config.toml
num_attention_heads = 3
vocab_size = 898
hidden_act = "tanh_gelu"
max_grad_norm = 0.5
warmup_steps = 200
schedule = "wsd"
train_tokens = 275900000
max_steps = 4210
Each number is 128 + 32 x the weight over its row's rms, rounded and kept within 0 to 255. Layers, rows and columns count from 0. The size above them is the row's rms in percent of the matrix's.

# layer 4 MLP down (transposed), 768x192, rms 0.284, rows 243-260, columns 0-191
size [ 90  75 100  84  94  87  92 100 107 103 111 106  99 115  99  95 116  91]
[[141 143 202 145 144 111 139 152  86 133 119 173 139 132 121 107 161  84 136 191 118 119 103 100  62 111 125 176 163 155 146 177 165 146 158 142  67  63 122  94  64 129 122  70 114 123 149 158 123 194 130 165  82 152 180 157  61 120  69  85 119 164  84 126 114 154 150 127 145 101  78 107 118 112 149 153  95 209 117 153 128 139 140 144 161 113 137 120 117 169 125 121 106 144  83  94 107 146 109 100 109 165 146 108 131 180  97  99 120 113 112 119 154 146  62 106  88 137 145 108 177 160 136 134 113 163 130 113 114 115  93  67 126 112 117 115  99 113 133  87 123 145 136 130  96 169 184 134 108 143 139 109  83 206  98  86 123 161 189 122 116 149  87 113 141 107  89 124 149  97 227 150 166 152  62  68  60 123 161 163 138 106  75 167  96 122 102 112 132 137 123 153]
 [ 97 151 166 151  90 101 163 133 122 125 133 105 169 146 144  52  80  85 112 115  90 144 171 133 137 140 115  82  83 119 123  93 125 113 208 154 100 101  75 133 163 128 143 129 198 189  90  93 108 228 126 155 112 124  94 153 133 136 128 162 117 143 129 133 138  97 140  98 103 116 132 113 105 100 135 135 108 166  85 132  77 146 101 152  93  70 147  79 127  73 127 171 133  66  80 125 123 101 115 119 126 130 108 113 149 107 132 154 131 169 121 144 121 143 162 122 140  89 132  87 127 108 197  72 106 154 163 190  87 129  96  99 127 128  67 140 194 135 172 105 129 127 159 179 101  82 171 139 142  95 111 180  94 161 158  73 115 130 137 149 121 150 143 144 142 110 107 184 115  92  88  54 142 124 134  94  68 128 104 167 174 120 128  64 137 179 130 109 162 195  97  83]
 [145 162 129 137 143  34  77 143  98 133 143  86 167 122 105 164 154 158  84 139 101 140 142 139 111 171 116 151 106 171 122 157 167 145 132 122  99  67 115 137 118 124 143 124 103 148 134 129  50 119 188  88  97 159 130  96 112 146 123 143 143 134 152 151 174 173 175 150 119 116  94 157 110 110 165 119 119 100 150 134 174 173 158 149 140  91 157  98 109 140 131  89  82 191 127 118 143  50 159 164 124 148 138 124  68 128 135  87 140 116 115 126 178  89 103 162 126 157  94 155 142 159 182 214 195 114  72  77 146  90 163 155 170  87  72 141  80 139 112 125 121 150 111 183 106 124 134 138 187 136 171 109 120 123 131 152 144 194 124 157 158 131 100 189 170 116 135 131 158 120 148 115 100 129 114 141 122 115 119  31 107 195 172 160 207 146 108 139 116 166 108 117]
 [188 117 182 164 103 175 182  81 137  80 106  98  93 154  84 149  56 162 121 173 182 116 178 139  96 140 152  67 135 144  70 119 183 134  77  55 135 151  97 120 123 123 141 105 164 140 157 169 131 100 136 144  91  78  62 109  86 123 133 124 166 125  60  67 155 126 158 109  82  58  97 161 114 128  62 118 146 152 100 102 150 102 152  99 158  95 158 158 120 108 156 131 127 156  60 171 102  94  99 130 155 128  79 132 121  88  87 155 133 147 124 166 140 107 139 155 120 133 119 116 155 173 133 165  98 144 103 106 141  77 152 119  88 140 131 115 136 140 141 111 153 129 150 193 122 112 155  97 134 104  90 130 123 142 147 164 155 106  98 103 159  82 119 128 151 163 147 146 131  28 101 128 131 104  39 124 121 152  71 118 114 120 169 133 109 150 154 115 157 136 156 192]
 [139 133 116 157 126 154 159 145 115 150 113  73 154 185 162 183 113 163  84 126  89  97 162 119  92  97  83  71 118 139 130 100 146 120 114  83 127 100 107  42 175 166 153  73 147 115 135 119 194 166 107 114 126  72 147 150 120 101 113 171 151 165 215 140 186 132 174 106 123 193 117 170 134 111 133 152 141  69 109 110 196 133 120 126 187 178  81 144 116 143 146 113  97 154 137 108 162 174  72 145 174 134  83 175 148  85 127  93 101 135 114  63  96 107 133 181 145 125 134 126 135 192  76 169 172 167 124 153  95 141 151 115 120 109 126 143 133 185  87  78 111 102 136 144 131 108 114  79 121 114 111 112 149 179  94 134 162  99 159 125 148 167 169 130 165 120 131 159 126 135 132  98 109 118 130  68  68 104  94 103 122 134  99 142  93 114  61  64 145 106 120 122]
 [126 122 131 112 103 127 135  86  65 126 136 125 132 122  75  70 152 105  65 143 132 106 142 133 115 145 174 183  89 138 152  68 133 126 119 123  48  82 117 123 140  91 109  90 171 125 151 205 155 115  83 130 115  84 104 132  68  85 164 146 125  86 142 113 114 140  92 153 133 102 110  96 156 122  58 158 121  97 119  87 105 111 132 148  74  86 110 150 151 145 130 103 162 149  75  98 128 105 121 111 142 116  95 131 122 126  61 109 180 137 109  71 131 137 157 171  95 133 165  79 157 149 147 140  88 158 121  85  86 134 188 118 138  69 145 109 173 128 105 119 114 186 135 180  97 157 164 146 123  66 134 113 149 144 105 147  78 121  94 150  86  76 115  65 180 130  99 127 117 140 130 104 109  77 183 178 103 138 121 122  80  73 203 127  78 134 148 120 157  69 184 151]
 [ 67 132 139  66 152 178 118 147 106  80 129 103 113 165  88 163 165 158  80 157 213 118 105 134 154 105 101 161 121  68 111 146 193 173 160 133 176 128 107 131 151 201 145 114 120 131 124 100 136 161 134 142 121 147 135 114 137 150 132 139 138 138  96 117  66 107 110 223 138 129  99 127 180 139 136 131  92  83 169 125 144  89 119  91 198  88 209 161 133 115  85 120 123  80  95 135 110 141 158 131 111 111  94 114 173 114 142 164 157 131 163  96 168 118 165 116  86 151 144 177 146 141 185 119 144 122 149 108 160 144 185 133  87 118 111  63 141 108 105 134 146 121 110 105 118 114 125 153 198 129 131 127 164 167 131 148 147 128 154  90 109 159  63  91 120 160 119 154 133 101 131  84 166  63  74  67 131  80 164 136 193 136 131 174 133 116  87 191 141 134 164  98]
 [170 103 115 179 141 143 160 128 100 152 168 131  65 147  68 121 137  93 166 173 183 145 162 141 107 147 129  84 118 140 154 151  84 135  63 172 114 168  73 111 186 101 121  80  91  73 101 169 186 182  93 136  73 149 153  93 150 113 113 165 101 163  94  84 134 118  66 134 163  93  74 122 119 122 112  86 143 113 131 175 161 134 119 105 139 170 139 146 119 175 160 112 108 143 122 163 204 119  42 151 132  92 129 188  82 117 109 134  91  91 102 118 146 100 127 164 145 157 106  91  76 141 145  81 122  87 109 169 108 128  98 102 122 167 186 129  72 117  67 118 117 108 125 124 112 158 108 105 134  97 127 144 109  92 139 187 135 114 145 138 136 133 151 154 187 145 135  98 135 111 175  73 107 138 146 165 106 140 140  98 178 123 142 181 125 181 149 165 158  80 153 180]
 [ 92 116 135 117 137 158 107 148 184 127 159 176  62 211 143 131 149 132  63 133 104 107 113 131 121 144 172 119 150 165 136 132 128 167  84 108 120 111 146  99 177  98 172 139 122 158 106 149 150 102 176 138 135 114  88 117  88 115 122 107 157 143 131 147 147 130 147  49 129 201 123 126 144 115  76 117 105 152 128 106 168 131 125 128 107 111 174 135  93 121  83 141 205 184 128 146 134 116 128 121 112  77  92 138  81 120 133  76 139  95 105 176 151  64 123 168 185 118 160 168 168 170 169 173 145 146 182 161 132 185 129  86 167 171 207 147  67 142 110 112 142 106 128  88 136 153 125 141 195 132  90 166 109 162 100 164 124 154 138 125  64 118 171 164 163 114 107 226 154 130 106 136  79 163  92  82 107  79 141 124  99 122 152 138  99 168 133 109 140 146 156  96]
 [143 138 187 121 127 114 104  71 203 142 139 167 141 125 126 162 161  77 175 136 146 157  74 123  89  99 115 145 162 130 110 110 171 116 142 108  76  66 168 126 126 135 131 157 151 165 113 125  71 127 127 137 129 106 101 148  92 173 150 175 114 148 133 138 152 130  83 140 132 107  81 146 117 140  78 195 130 117 129 141 144 102 216  80 127 153  96  91 157 106 145 118 113 147 112 171 144 108 122 226 117  77  77 138 152  71  76 156 146 168 182  72 129 120 147  96  76 177 136 112 117 152 137 150 116 144 115  82 154  69  94 103 110 133  90 125 149 107  93 126 152 124  75 146 130  99 143 153  60 113 125 167 176 109 123  94  85 154 124 169 154 109 106  99 160 134 120 148  88 168  55 136 124 135 156 111 157 128 122 110 150 134 212 201 101 176 125  71 161 125 106 104]
 [151 152 193 113 128 126 111 142 122  78 148  84 119 142  53 144 139 121  92 207 102 136 108 138 140 152 110 124 115 173 154 133 141 143 141  75  52 160 177 134 159 154 138 138 129 119 105 144 137 104 111 150 167 106 122 134 192 132 144 164 124 122  65 156  98 216 141 151 143 115  80 113 107 123 157 108 108 161 137 101  57 136 145 162 139 165 103 106 163  99 144  88 133 149 113 161 157 123 138 127  95 145 156 121 124  72  90 154 200 181 165 153 128 124 107 131 141 101 140 148 117 161 140  79 151 123 100 150 155  73 140 147 115 126 159 170 156 107 167 115 156 121 168 103  97 100 224  80 193 123 202 149 119 123 136 127 171 152 181 110 124 133 126 165 157 177 175 133 113  70 157 132  72 137 121  66 162 171 162 125 118 103 110 156  60  82 111 111 105 127 149 202]
 [200 112 112 120 131 131 166 104 111 187 125 168 140 103  91 110 120 127 107 105 117 122 115 116 112 122  95 142  98 147  57 122 150 129 104 143 156  99 180 137 117 111 157  80 126 110 145  72 112 123 185 130 151 142 129 158 172 138 121 172 178 135 108 100  92  94 136 134 132 155 168  58 208 174 141 137 133  83 115 158 165 147 144  90 116 137 123 141  94 127 147 131 205  97 126 141 127 145  47 135  99 111 104 102 179 122 174  72 170 191 124 164  47  80  83 113 195 183  78 116 155  91 144  76 117 153 180 136 105 119 139 138 193  85 150 164 111 106 147 130 157 178 129  73 154  91 129 100 142 110 131 113 156 113  78 127 119  92 105  78 123 113 159  90 162 118 147 107 180 113 133 145 119 163 160  84 139 148 154  91 171 145 137 109 143 103 154 151 136  94 206  71]
 [120  93  75 156 117  67 113 147 160 125 169 116  95 126 138 151  58  88 147  87 130 133  84 122 124 145 134  92 108 164 113 159 139 139 192 189  95 139 140 162 101 109 185 141 183 106 119 116 158 154 210  99 175  97 165 176 172 129 103 123 118 137  83 150 129 204 107 148 118 131 140  78 143 153 173 119 108 102  75  90  92 178 123 142 164 192 138 132 138  72 118 141 142 116 144 147 130 122 196 100 143 174 135 140 123 121 156  88 127  92 191 131  98 149 181 164 126 116 198 128 155  62 119 154 131 110 110 126 180 150 118  92 128 110 114 112 134 136 113 143 183 107 118 117  99 156 139 171  93 124  55 139 172 127  83 151  84 102 107 110 149 139 122 108  80 146 174  99 142 113 130 104  83 112 141 133 124 138 163 112 168  26 107 131 174 138 153 143 138 166 131 211]
 [143 166 145 146 127 172 124 116 106 128 139  94 167 129 140 155 150 118 163 143 149 145 161  90 122 159  54 170  59 186  93 129 106 160  87 117 110 136 180 118 129  79  82 115 166 162 112  87  74 121 154 153 127 124 145 139 146  93 167 127 146 120 127 132 103 138 103 129 135 113 161 129 188 111 172 160  69 195 167 131 117 133 125 133 134  81 132 135 132 101 100 117 102 118 131 110 183  86 112 132  96 146 154  89 128 149  91 186 143  95  96 117  92 143 200 131  83 151 145 100 106  96 173  80 154  50 129 136 137 146 135 158 196 170 133  86  94 118  52 101  94 121 145 112 123 105 109 128 129  86 110 127  71 135 160  56 143  81 154 161 117 145 120 128  70  82 106 158 143  99 150 114 126 116 170 124 136 156 169  71 230 178 121 168  49 159 137  98 154 128 104  94]
 [ 45 109 134 117 112 116 167 136 129 177 174 106 122 170 117  84 158 120 168 113 102 168 112  92 122 103 143 125  91 147 176 200 114 114 130 124 101 126 161 138 204  75 172  76 178 100 140 194 129  90  98 111 148 131  74 116 129 110  75 130 102 134 151 175 152 138 150  75 158 127 115  85 102 114 114 135 154 148  84 123 157 119  77 181 135 208 113 114 135 112 151 116 101 178 125  76 174 188  60 174  83 124 133 138 139 114 115 148 121 104 135 127 111 117 143 121 112  89 109  68 121 117 132 169 212 117 135 154  92 103  45 139 113 102 132 141 160 110 125  97 126 109 123 124 131 154  97 147  65 133 159 155  97 106  41 168  75 166  90 148 116 144 156 113  69  90 134 145 118 139 178 160  88 139 139 124 149 131 112 115 195  77 139 116 123 105 155 152 116 174 126 108]
 [ 98 126  51  94 141 164 115 141 120 139 113 146  63  93 137  75  87 113 105  93  62 138 143 122 118 170 106 174 144 136 125 110 146 172  93 151 125 153 152  98  76  93 165 113 135  90 137 182 157  87 151 165 158 160 149 105 123  83 139 131  90  66 165 139 130 167 183  82 136 113 124  62 157 117  86  66 133 139  60 110 126  84 118  94 164 151  42 165  86 111 146 145 126  91 143 153 149  98 173 127 122 127 100 126  85 109 121 106 166  94  99 169 129 190 136 137 157 155 124 153  78  87 142  63 120 145 154 110 112 138  90 127  97 182  89 125 157 144 122 132 167 128 142 146 118 125 175 153 106 113 107 161 122 141 106 126 215 158  67 115 116 117 185 132 105 111 105 184 126 134 161 201 140 176 104  91 132 102  70 101 124  90  87 124 154  86 153 100  97 169 123 139]
 [150 126 159 183 177 112 120 134 177 130 142 117 184 143 203 132  95 161 188 174 167 126 107 147  64 106 166 147 166 137 135 121 136 115 149 110 165  56 141 106  87 144 129 142 162 126  76 126 126 128 127 161 182 140 155 150 135 148  92 135 181 114 183 102 107 145 156 129 154 161 101 125 107 128 115 144 150 128 107 123  91 144  92 114  62  46  78 129 197  93 130 124 121 124 121 152 157  84 112 105 121 125 134 131 180  60 149  47 113 127 118 146 158 180 167 110 108 146 118 179  90 159 110 212  90 145 149  74 202 166 114 109  62 146  86  77 119  99 138 137 176 150 142  92  92 136 110 143 136 150 156 110 160 105 122 151 106  85  97 139  81 109 117 121 110 187  90 149  90 122 164 132 169 135 136 152 168 148 125  90 161  98 118 123  81 173  87 130 159 130  80 109]
 [123 101 151 150  63 119 121 209 141 106 114 124 149 149 157 140 119 160 136 154 129  97 144 130 160 122 139 164 158  90 179  86 129 121  96 105  59  97  98 127 101 140  91 178 133  91  96  75 116 137 212 103 119 166 120 107  92  71 135 150  31  96 145 131 168 113  76 114 117 107 125 146 133 118 113 143 135  95 187 138 143 120 149 180  88 148 166 133  69 128 111 130 136 132 111 151 152 146 162 110 196 164 125 100 119 137  73 116 121 151 104 124 126 147 123 113  34 111 156 198 111  99 140  57  93 113 178 112 169  74 130 104  95 111 105 120 137 163 102  97 104  62  73 190  93 131  99 132 122 162  80 147 139 102 146 126 131 105  53 161 131 121  77 140 151 147 127 148 138 140  80 165 120 108 113 136  89 162 156 112 169 113  86 194 162 113 122 149 154 179 147 138]]
# layer 4 MLP up, 768x192, rms 0.303, rows 244-261, columns 0-191
size [ 98 101  98  96 102  88 104 103 108 108  96 111 100 101  91 101  93 100]
[[130 126  90  76 143 109  60  94  92  58 131  93 125 151 108 174 135 114 162 119 128 103 116 118  89 101  92 132 146  88 176 146  89 129  84  82 143 120 186 131 164 168 115 168  73 163 117 137 149  76 121 133 140 147 125 115 108 121 115 181  72 115 133 103 102 158 165 119 160 146 108 134  79 132 134 140 117 110 159  95 158 163 188 171 130 195 143 124 117 199 149  91 106 183 150 129 129 152 141 103  86 127 138 148 142 116 134 189 143 116 129 116  89  69  95 200 181 132 128 172 115 142  84  92 159  87 125 121 120 125 174 150 131 173 174 139  63  90  84 118  96  59 116  81 111 144 139 128 133 122 168  89 137  91 104 160 142 158 159 101  92 128 108  96 169 132 171  61 163 144 123 152  32 167  97 163 141 130 154 116  85 136 115 143 154  72 165  91  74 106 129 145]
 [ 24 130 135 154 113 131 123 100  95 104 149 135 123 134  68 137 125 140 100  90 164 126 106 185 199  72 120 113 161 120 116 140  90  96 167 122 117 111  98 125 149 111 160 138 112 173 104  99  99 131 103 178 126  84 142 186  87 151  66 112 109 129 196 136 122  74 110 126 140 158 107 152 120  99 124 114 161 149 126 176 163 152 100 176 133 188 159 142 146 141 111 115 164  80 127 135  97 160 115 107 161 160 110 101 142 147 125 153 158  88 163 136 133 160 141 178 125  64 101 168  96 146 108  79 132 157  84 163 167 117  59  67 184 118 116 125 146 154  75 114  92 121 145  51 141  93 110 108 124 141 130  92 132 100 152 123  77 125 110  70  88 127 108  88  95 129 165 221 205 133 182 137 165  97 168 147 158 187 148 137 115 100 140 120 147 137 104 119 163 146 162  95]
 [133 119 120 127 109  78 136 107  86  95 183 126 185  72 128 151 128 143 102  67  85 166 128 142 121 137 100 143 186 105 156 114 106 108 163 160 114 101 163 115 147 136 100 144 133 125 137  79 126 143 137 170 124 107 175 134  98 108 148 141  29 111 162 129 106 116 104 157 140 173 137 128 107 105  93 112 110 107 119 179 159 106 124 168 215 188 135 152 138 139  89 101  76 128 148  98  74 116 165 175 121 103 191 110 185 107 116 169 120 161 162 112 151 110 122 117 118 153 176 119  76 125 119 119  79 108 105  52 166 141 165 160 170 164 149 169 122  43 139 148 139 152 136  86  61 113 106 132  82 138 163 127 140 101 122  67  98 178 141 207 177 139  89  85 154 131 136  64 172 158 166 144 122 126 136 103  97  76  98 168 108  85 122 153 136 107 113 134 122 159 150 171]
 [145 156 128 139 148 165  92  98 149  81 128 173 156 120  58 171 160 150 191 104 148 137 104 168 130 141 182 177 185  96 134 106  99 119 137 178 157 152 121 142 115 104  81 123 157 127 164 122 125 127 160 103 156 135 100 147  47 134 118  93  86 122  94 101 128 142 101 113 144 135 140 127 109 128 116  42 165 132 131 135 142 106 119 138  99  95 180  88 148 152 134 127 151  92 158 107  51 144 119 121 147 122 158 115 120 131 147 134 141  59  91 165 118  97 163 168 161  72 149  76 105  96 133 132  94 179 135 140  96  75 107  99  74 146 150 122 118 102 156 131  68 159 149 187 104 163 177 124 120  71 151 178 152 116 143 171 129 145 146 129 113  94 123  31 117 144 146 118  67 107  31 124 193 164  96 175 129 177 132 132 163  88 135 115 114 145 168  76 119 132 159 165]
 [152  97 127 173 191 173  99 178 114  86  53 121 113 124 204 155 114  67 135 133 107 130 103 142 121 158 156 120  99 136  50 126 152 163  89 113 136 116 169 134  73 128  90 144 106 114  86  74 123 141 183 167 117 104 151  77 131 124  99 113 128 111 149 111 127 127 181 113 123  97  87 170 135 138 147 144 120 107 171 179 128 112 137 110 127 163 127 108  97 177 139 126 124 142 163 141 138  87 121 148 111  93 162  93 175  88 119 184  71  30 169 196 198 144 171 103 145 143 127  64 111 118  81 114 134  88  80 136 112 101 125 176 137 114 104 100  90 156 173 121 134  99 157 106 142 133  98 142 144 134 134  77 149  83 119 140 109  98 133 133 162 134 103 194 101  99 213 123 126 129  96  91 129 117  79  92 146 106 130 155 154 192  93 156 142 172 133 113  96 138 179 172]
 [114 106 150 146 128 115 140 134 143 138  97 107 142 160 149 170 143 135 147 149 115 119 163 135 196 188 152 170 137 168 129  62 141 142 119 182 121 111 143 135 146  84 156  82 113 160 123 142  94 166 115 159 139 145 154 142 152  96  89 121 135 124 129 101 148 152 147  91  61 172 167 176 158  80 120  95 158 117 148 173  88 122 136 177 104 104 126 169 168 129  97 120 112  81 116  28 134  86 115 127  79 121 102 157 115  66  91 197 113  73  80 163  80 143 140 115 116  91 104  68 155 102  98 142 131 147  78 110 121 134 145 110 141 145  97  98 156 158 153 117 146  93 106  78 144 144  53 136 127 173  84 115 132 126 154 122 103 177  83  70  49 138 121  96 129 178  94 133 179 175  67 108 146 105 101 114 111 166 125  27 138 153 142 156 131 105 162 147 101 110 123  75]
 [178  92 112 122 104 106  82 163 128 110 155 172 151 141  81 181 125 169 204 134  95 119 101 190 137  89 122 169 136 117  97 139 107  84 120 139 158  86 201 133 151 141 181 191 164 131 124  95  81 126 134 202 175 194 109 129 132 157 119 123 182 176  78 136 175  74 137 118 147 178 142 126 166 137  94  91 116 136 168 127 130 115 136 110 149 145 141  82 148 199  80  67 118 110 109 128  74 140 179 140 115 123 154 169 133 106  93 117  78  94  77 198  73 168  84 170 123 103 153 175 130 137 104 153 149 130 115 132  84 104 145 119 118 164 113 150 139 137 107 125 132  96 112 126 108 103 127  50 119 116 111 118  89 191  95  99 118 143 102  86 114 138  87 173 118 136 164 131 134 126 137 121  86 101 138 168 183 151 102 160 167 151 144  79 125  82 103  75 104 102 115 157]
 [117 143 125 134  96 189 128  83 121 138 169 180 170 127  71 109 139  71 113 103  85 131 147 151 140 146 115  37 150  93 163 103 118 115 128 155 110 135 210 113  81 168  99 161 102  42  91 115 129 129 123 107 122 123 140 137 169 182 108 110 139 119 127 184 147 116 156 113  97 114 144  86 123 119 140 144 100  96 183 123 128 121 113 126 129 118  78 145 100 178 118  98 105 136 158 177 100 159 125  84 155 157 144 116  82 196 156 151 145 164 185 158 138 153  83 140 116 187 182 155 135 116 168 108 175 159 103  43 199 182 157 192 132 117  96 127 111 153 124 122 118  88 121 112 113 123 148 136 126 136 140  83 105 139 102 112 210 107 139 125  89 147 123 120 191 155 107 128 141 122 141 106  93 188 171  90 103 113 127 188 134 122 140  79 117 112 146 176  55 172 115 104]
 [ 99  56 112 103  99 144  94 161 149 136 179 170 133  81 179 150 154 150  97  70 137 129 138 168 108 102 132 140 140 126 106  61 148  79  75 154 137 131  96 114 110 143 151 163 136 117  64 101 143 115 133 106 105 118 138 125 129  94 138 191  84 160 170 128 166 157  71 120 114 150  79  95 124  84 136 147 157  84 161  91 126 129  44  80 117 131 196 112 129 195 168 135 111 105 144 138 163 113 141 111 128 199 158 134 134 160  89 107 173 142 117 169  75  76  97 101 111  69 124 114 106 164  87 118 103 123  89 188 123 162 115 125  78 148 174 139 107 123 166 132 100 134 124  68 151 169  79 190 138 114 107 115 166 154 139 135 108 141 149 152  97 167 119 145 223 134 126  84  90 150 117 134 121 106 152 124 143 209 132 151  87 149  85  93  91 120 156  88 135 153  91 116]
 [ 98 120 111 106 117 169 128  97 131 140 145 128 116 121 147 108 154 184 107 103 111 151 144 124 120 163 153 158 140 109 149 118 118  95 150 140 248 134 111 170 130 138 119 167 103 165 151 148 164 139 159 109  42 169 178 141  72 111 113 152 137 136 125  86 150 136 130 117 177 123 159 108 174 133 180 127 104 115 152 132 155 117 131 139  81 158 161  98 130  47 200  91 130 117 127 126 161 153  35 114 179 148 113 211 113 176 143 151 125 100 106 105  78  67 116 168 131 136  52 122 162 143 112 102 155 153 146 180 120 148 151  89 147  74 151 141  31 121 122 150 115 120  96 104 119 103 113 132 174 121 128  79 158 117  98 117  57 122  95 150 155 132 114 159 100  60 108  75 109 123 152 117 133  99 155 160 117 165 130 176 103 148 118 133  44 135 133 141 103 112 115 101]
 [113 131 198 123 100  93 109 150 193 140 108 147 138  96 106 117 179 146 146 120 145  84  70  74 146 128 133 145 151 161 147 138 156 137 140 159 185 138  98  89  65 129  84 114 118 174 158  72 153  80 138 111 114 129 167 123 130  93 164 177  89 126 169 133 141 153 159  47 166 165 117 137  99 123 157  97 113  81 108 125 141 168 134  69 122  96 121 120 142  78 136 148 152 137 149 107  91 149  92 138 127  98 188 111 107 123 147 179 125  79  92 168 136 165 119 134 175 173 106 171  90 174 122 149  86 116 131 117 181 148 140 133 146 149 170 141 196 144 135  91 154 153  80 143 143  66 108 188  67 110 156  93 161 128  96  53 135 189 129 178 153 136 125 173 202 131 170 117  75 145 104 139 135  74  76 111 118 114  77 148 145 118 132 123 141 126  95 113 104 157  62 136]
 [152 114 127 143 141 169  97 153 112  61  95 151 135 154 133 123 170 201 209 170  78 150  98 115 148  78 128 133 147  96 129 122 145 126 143 173 112 174 182  68  90 154 130 155 108 169  93 126 119 122  96 180  77 152 107  57  76 109 155  74 115 151 166  93 155  98 122 135 147 147 151  70  10 121 104  73 101 145 142 173 127 128 172 138 152 165 193 149 132  73  73 116 155 143 165 135 116 170 128 143  92 106 145 139 143 116  83 195 131  92  95 181 129 141 111 128 141 142 160 126 113 148 120 125 148 104 102 160 119 155  98 145 165 115 143 113  89  82 139  56 130 106  98 131 134 127 183  94 114 149 169 113 101  86 148  85 116 178 142 148 113 113 131 173 201  70 151 148 112 134 131 116 139 141 120 120 155  97  96 128  91  94 136 134 112 176 127 163 156 167 168 138]
 [148 119 113 185 165  98 185 108 142 214 151 115  62 171 125 140 110 155 167 128 107 114 132 156 116  90 225 122 145 125  92 173 137 139  91 142 162 112 183 125 149 154 144 102  91 122 119 142 138 110 127 118 142 117 140 132 132 136 106 112 111 107 135 119 151 157 106 133 129  96  97 154  67 134 133 178 102  47 163  86 133  64 120 160 136 146  97  99 126 153  98 179  68 175 114 178  92 117  86 164 148 162  59 132  95  95 147 145 117 118  73 136 126 136 168  94 103 161  68  78 148  93 175 126  51 165 137 138 173 122 167 123 151  64 122 154  92  78 119 152  88 106 107 155 106 119 115 102 121 159 154 111 130 209 103 157 146 160 120  39 128 101  86 132 122 159 114  80 116 162 126 130 117 181 153 148 142 157  98 112 151 111 153 117 123 162 142 111  85 151  71  90]
 [ 82 132  94 179 124 142 134 129 120  60 117 192 156 105 127 129  77 122 155 104 108 170 154 150 118 143 136  82 166  90 182 104 153 103 102 152 133 128  98 167  84 150 107 186 113 136  75  77 130 165 147 183  76 207 112 103 131 146 126 106 102 122 144 126 106 106  84 207  59 174 183  83 190 123 155 132 135 110 105 129 168 102 143 173 128 146 172 122 165 123  96 124 145 133 141 104  65 103 178 143 140 155 192 146 139 201 111  99 150  95 134 154 137  42 152 136 109 136 156 112 107 134 181 163 124 127 125 164 143 171 142 105 122  71 133 108 142 121 138 107 147  89 148 183 175 136 155  97  78  83 128 139 137 129 111 132 141 149  90 188 113 107 155 147 167 173 184 150 136 110 101  85 127 171 123 104 178 127  95 153  73 124 177 134 112 151 139 110 125 153 167  79]
 [129 108 125 148 162 125 154 136 185  89 136 224 183  70 130 121 134 160 133 108 117 129 125 164 148 156 164  98 117 153 125  79 118 130 132 153 136 139 142 111 106 177  68 193 154 170 114 150 133 160 115 138 147 137 123 111 122  88 120 134  58  97 137 103  31 106 111 127 135 131 168 149 122 163 164 113 167 131 142 140  93 109 121 173 102 126 115 110 135 160  72 171 114  64  90 121 142 127  68 104 109  84 174 128 121  51  76 139  76 120  74 127 131 147 100  97 203  83 163 125 173 166 135 122 156 116 142 146 118  98 181 108 100 117 155 150 125 102 151 125 106  47 112 124 121 123  98 128 151 181 133 147 161 118  89 107  70 143 136 131 149  96 112  80 147 130 108  94 117  75 112 141 153 176 173 164 139 181 138 125 212 102 165  57  65 119 140  82 143 120 126 111]
 [ 93 117 154  94 100 161 167  88 133 137 152 169 141 157  82  91 175 108  93  91 171 110 130 150 185 141  82 217 145 152 122 158  97 114 103 130 176 129 144 117 134 175 129 164 148 137 143 137 114 105  95 149 154 123 160 126  88 166  80  98 113 151 143 133 141 165  97 134 114 121 105 158 149 158  98 136 105  81 157 171 133 176 122 149  95  94 110 134  92 131 173  65 134 146 129 168  80 153 122  71 163  61 153 198 118 145 116 150 129 163 107 135 119 103 111  88 115 153  62 133 142  75 118 177 112  95  97 132  80  83 114  49 109 127 119 151 141 131 120  90 111 135 134 152 137 178 169 122 163 151 108  86  92  64 157  75  97 135 108  39  87  95 185 127 125  98 116 117  87  82  74 127 170 209 148 155 122  89 149 144 139 115 112 130 100 175 175  87 146 105  96 150]
 [128 147 128  87 139 128  87  93  96 138 142 122  63 118  64 128 156 188 104 108 133 132 143 118  99  63  81  94  92 134 100 173 158 145  89 132 149 110 161 191 135  81 122 113 133 144 180 130 117  70 112 128 148 111 187 110 125 150 180 149 172 143  46 131  56 142 137  80 125 135 133 139 121 143 185  98 147 170 113 108 109 120  71  92 128  94 118 117 197 192 121 131 114  91 121  95 152 154 107 150  78 112 125 154 106 153 134 110 102 102 194 104 131 151 212 164 130 122  56 120 175 146 123 164 158 193  98  92 116 171 135 114 190 118 133 135 126  93 103 154 165 119 115  89 144 134 133 151 137 133 171 183 144 121 117 203 141 126 133 138 177 139 152  56 150 114 152 135  84 175 203 113 133 107 167 127 128 157 133 153 121  95 153 142  71 108  93 137 117  90  92 126]
 [143 124 151  84 127 105 106 143 147 156 136  95 144 139 162 104  57 180  62 142 164 141 161 160 152 154 138 122 142 177 136 201 125  99 146 170 180 123 118  69 157 102  94 135 144 134  68 149 145 114 114 144 126 139 160 146 134 129 133 142 143 127  94 118  20 110 118 136 126 179 153 105 110 130 127 126 175 119 122 125 130 130 116 126 149 148 100  90  81 167 147 146 167 122 146 102  99 135 114  98 148  70 162 163 127 122 153 168 140 144 105 204 135 142 115 103 144 136 152 149  78 116 138 133 139  61 159  56 165 108 203 116  66 143  42 163 162  96  84  68 104 135 101  98 115 137  71 147 131 127 107 142 120 149 145 172 107 178  85 108 132  90  90  99 231 120 114  96 145 102 123 168 148 167 123  88 140 117 161 140 202 189  81 143 100 151 138 107 155 114 107 127]]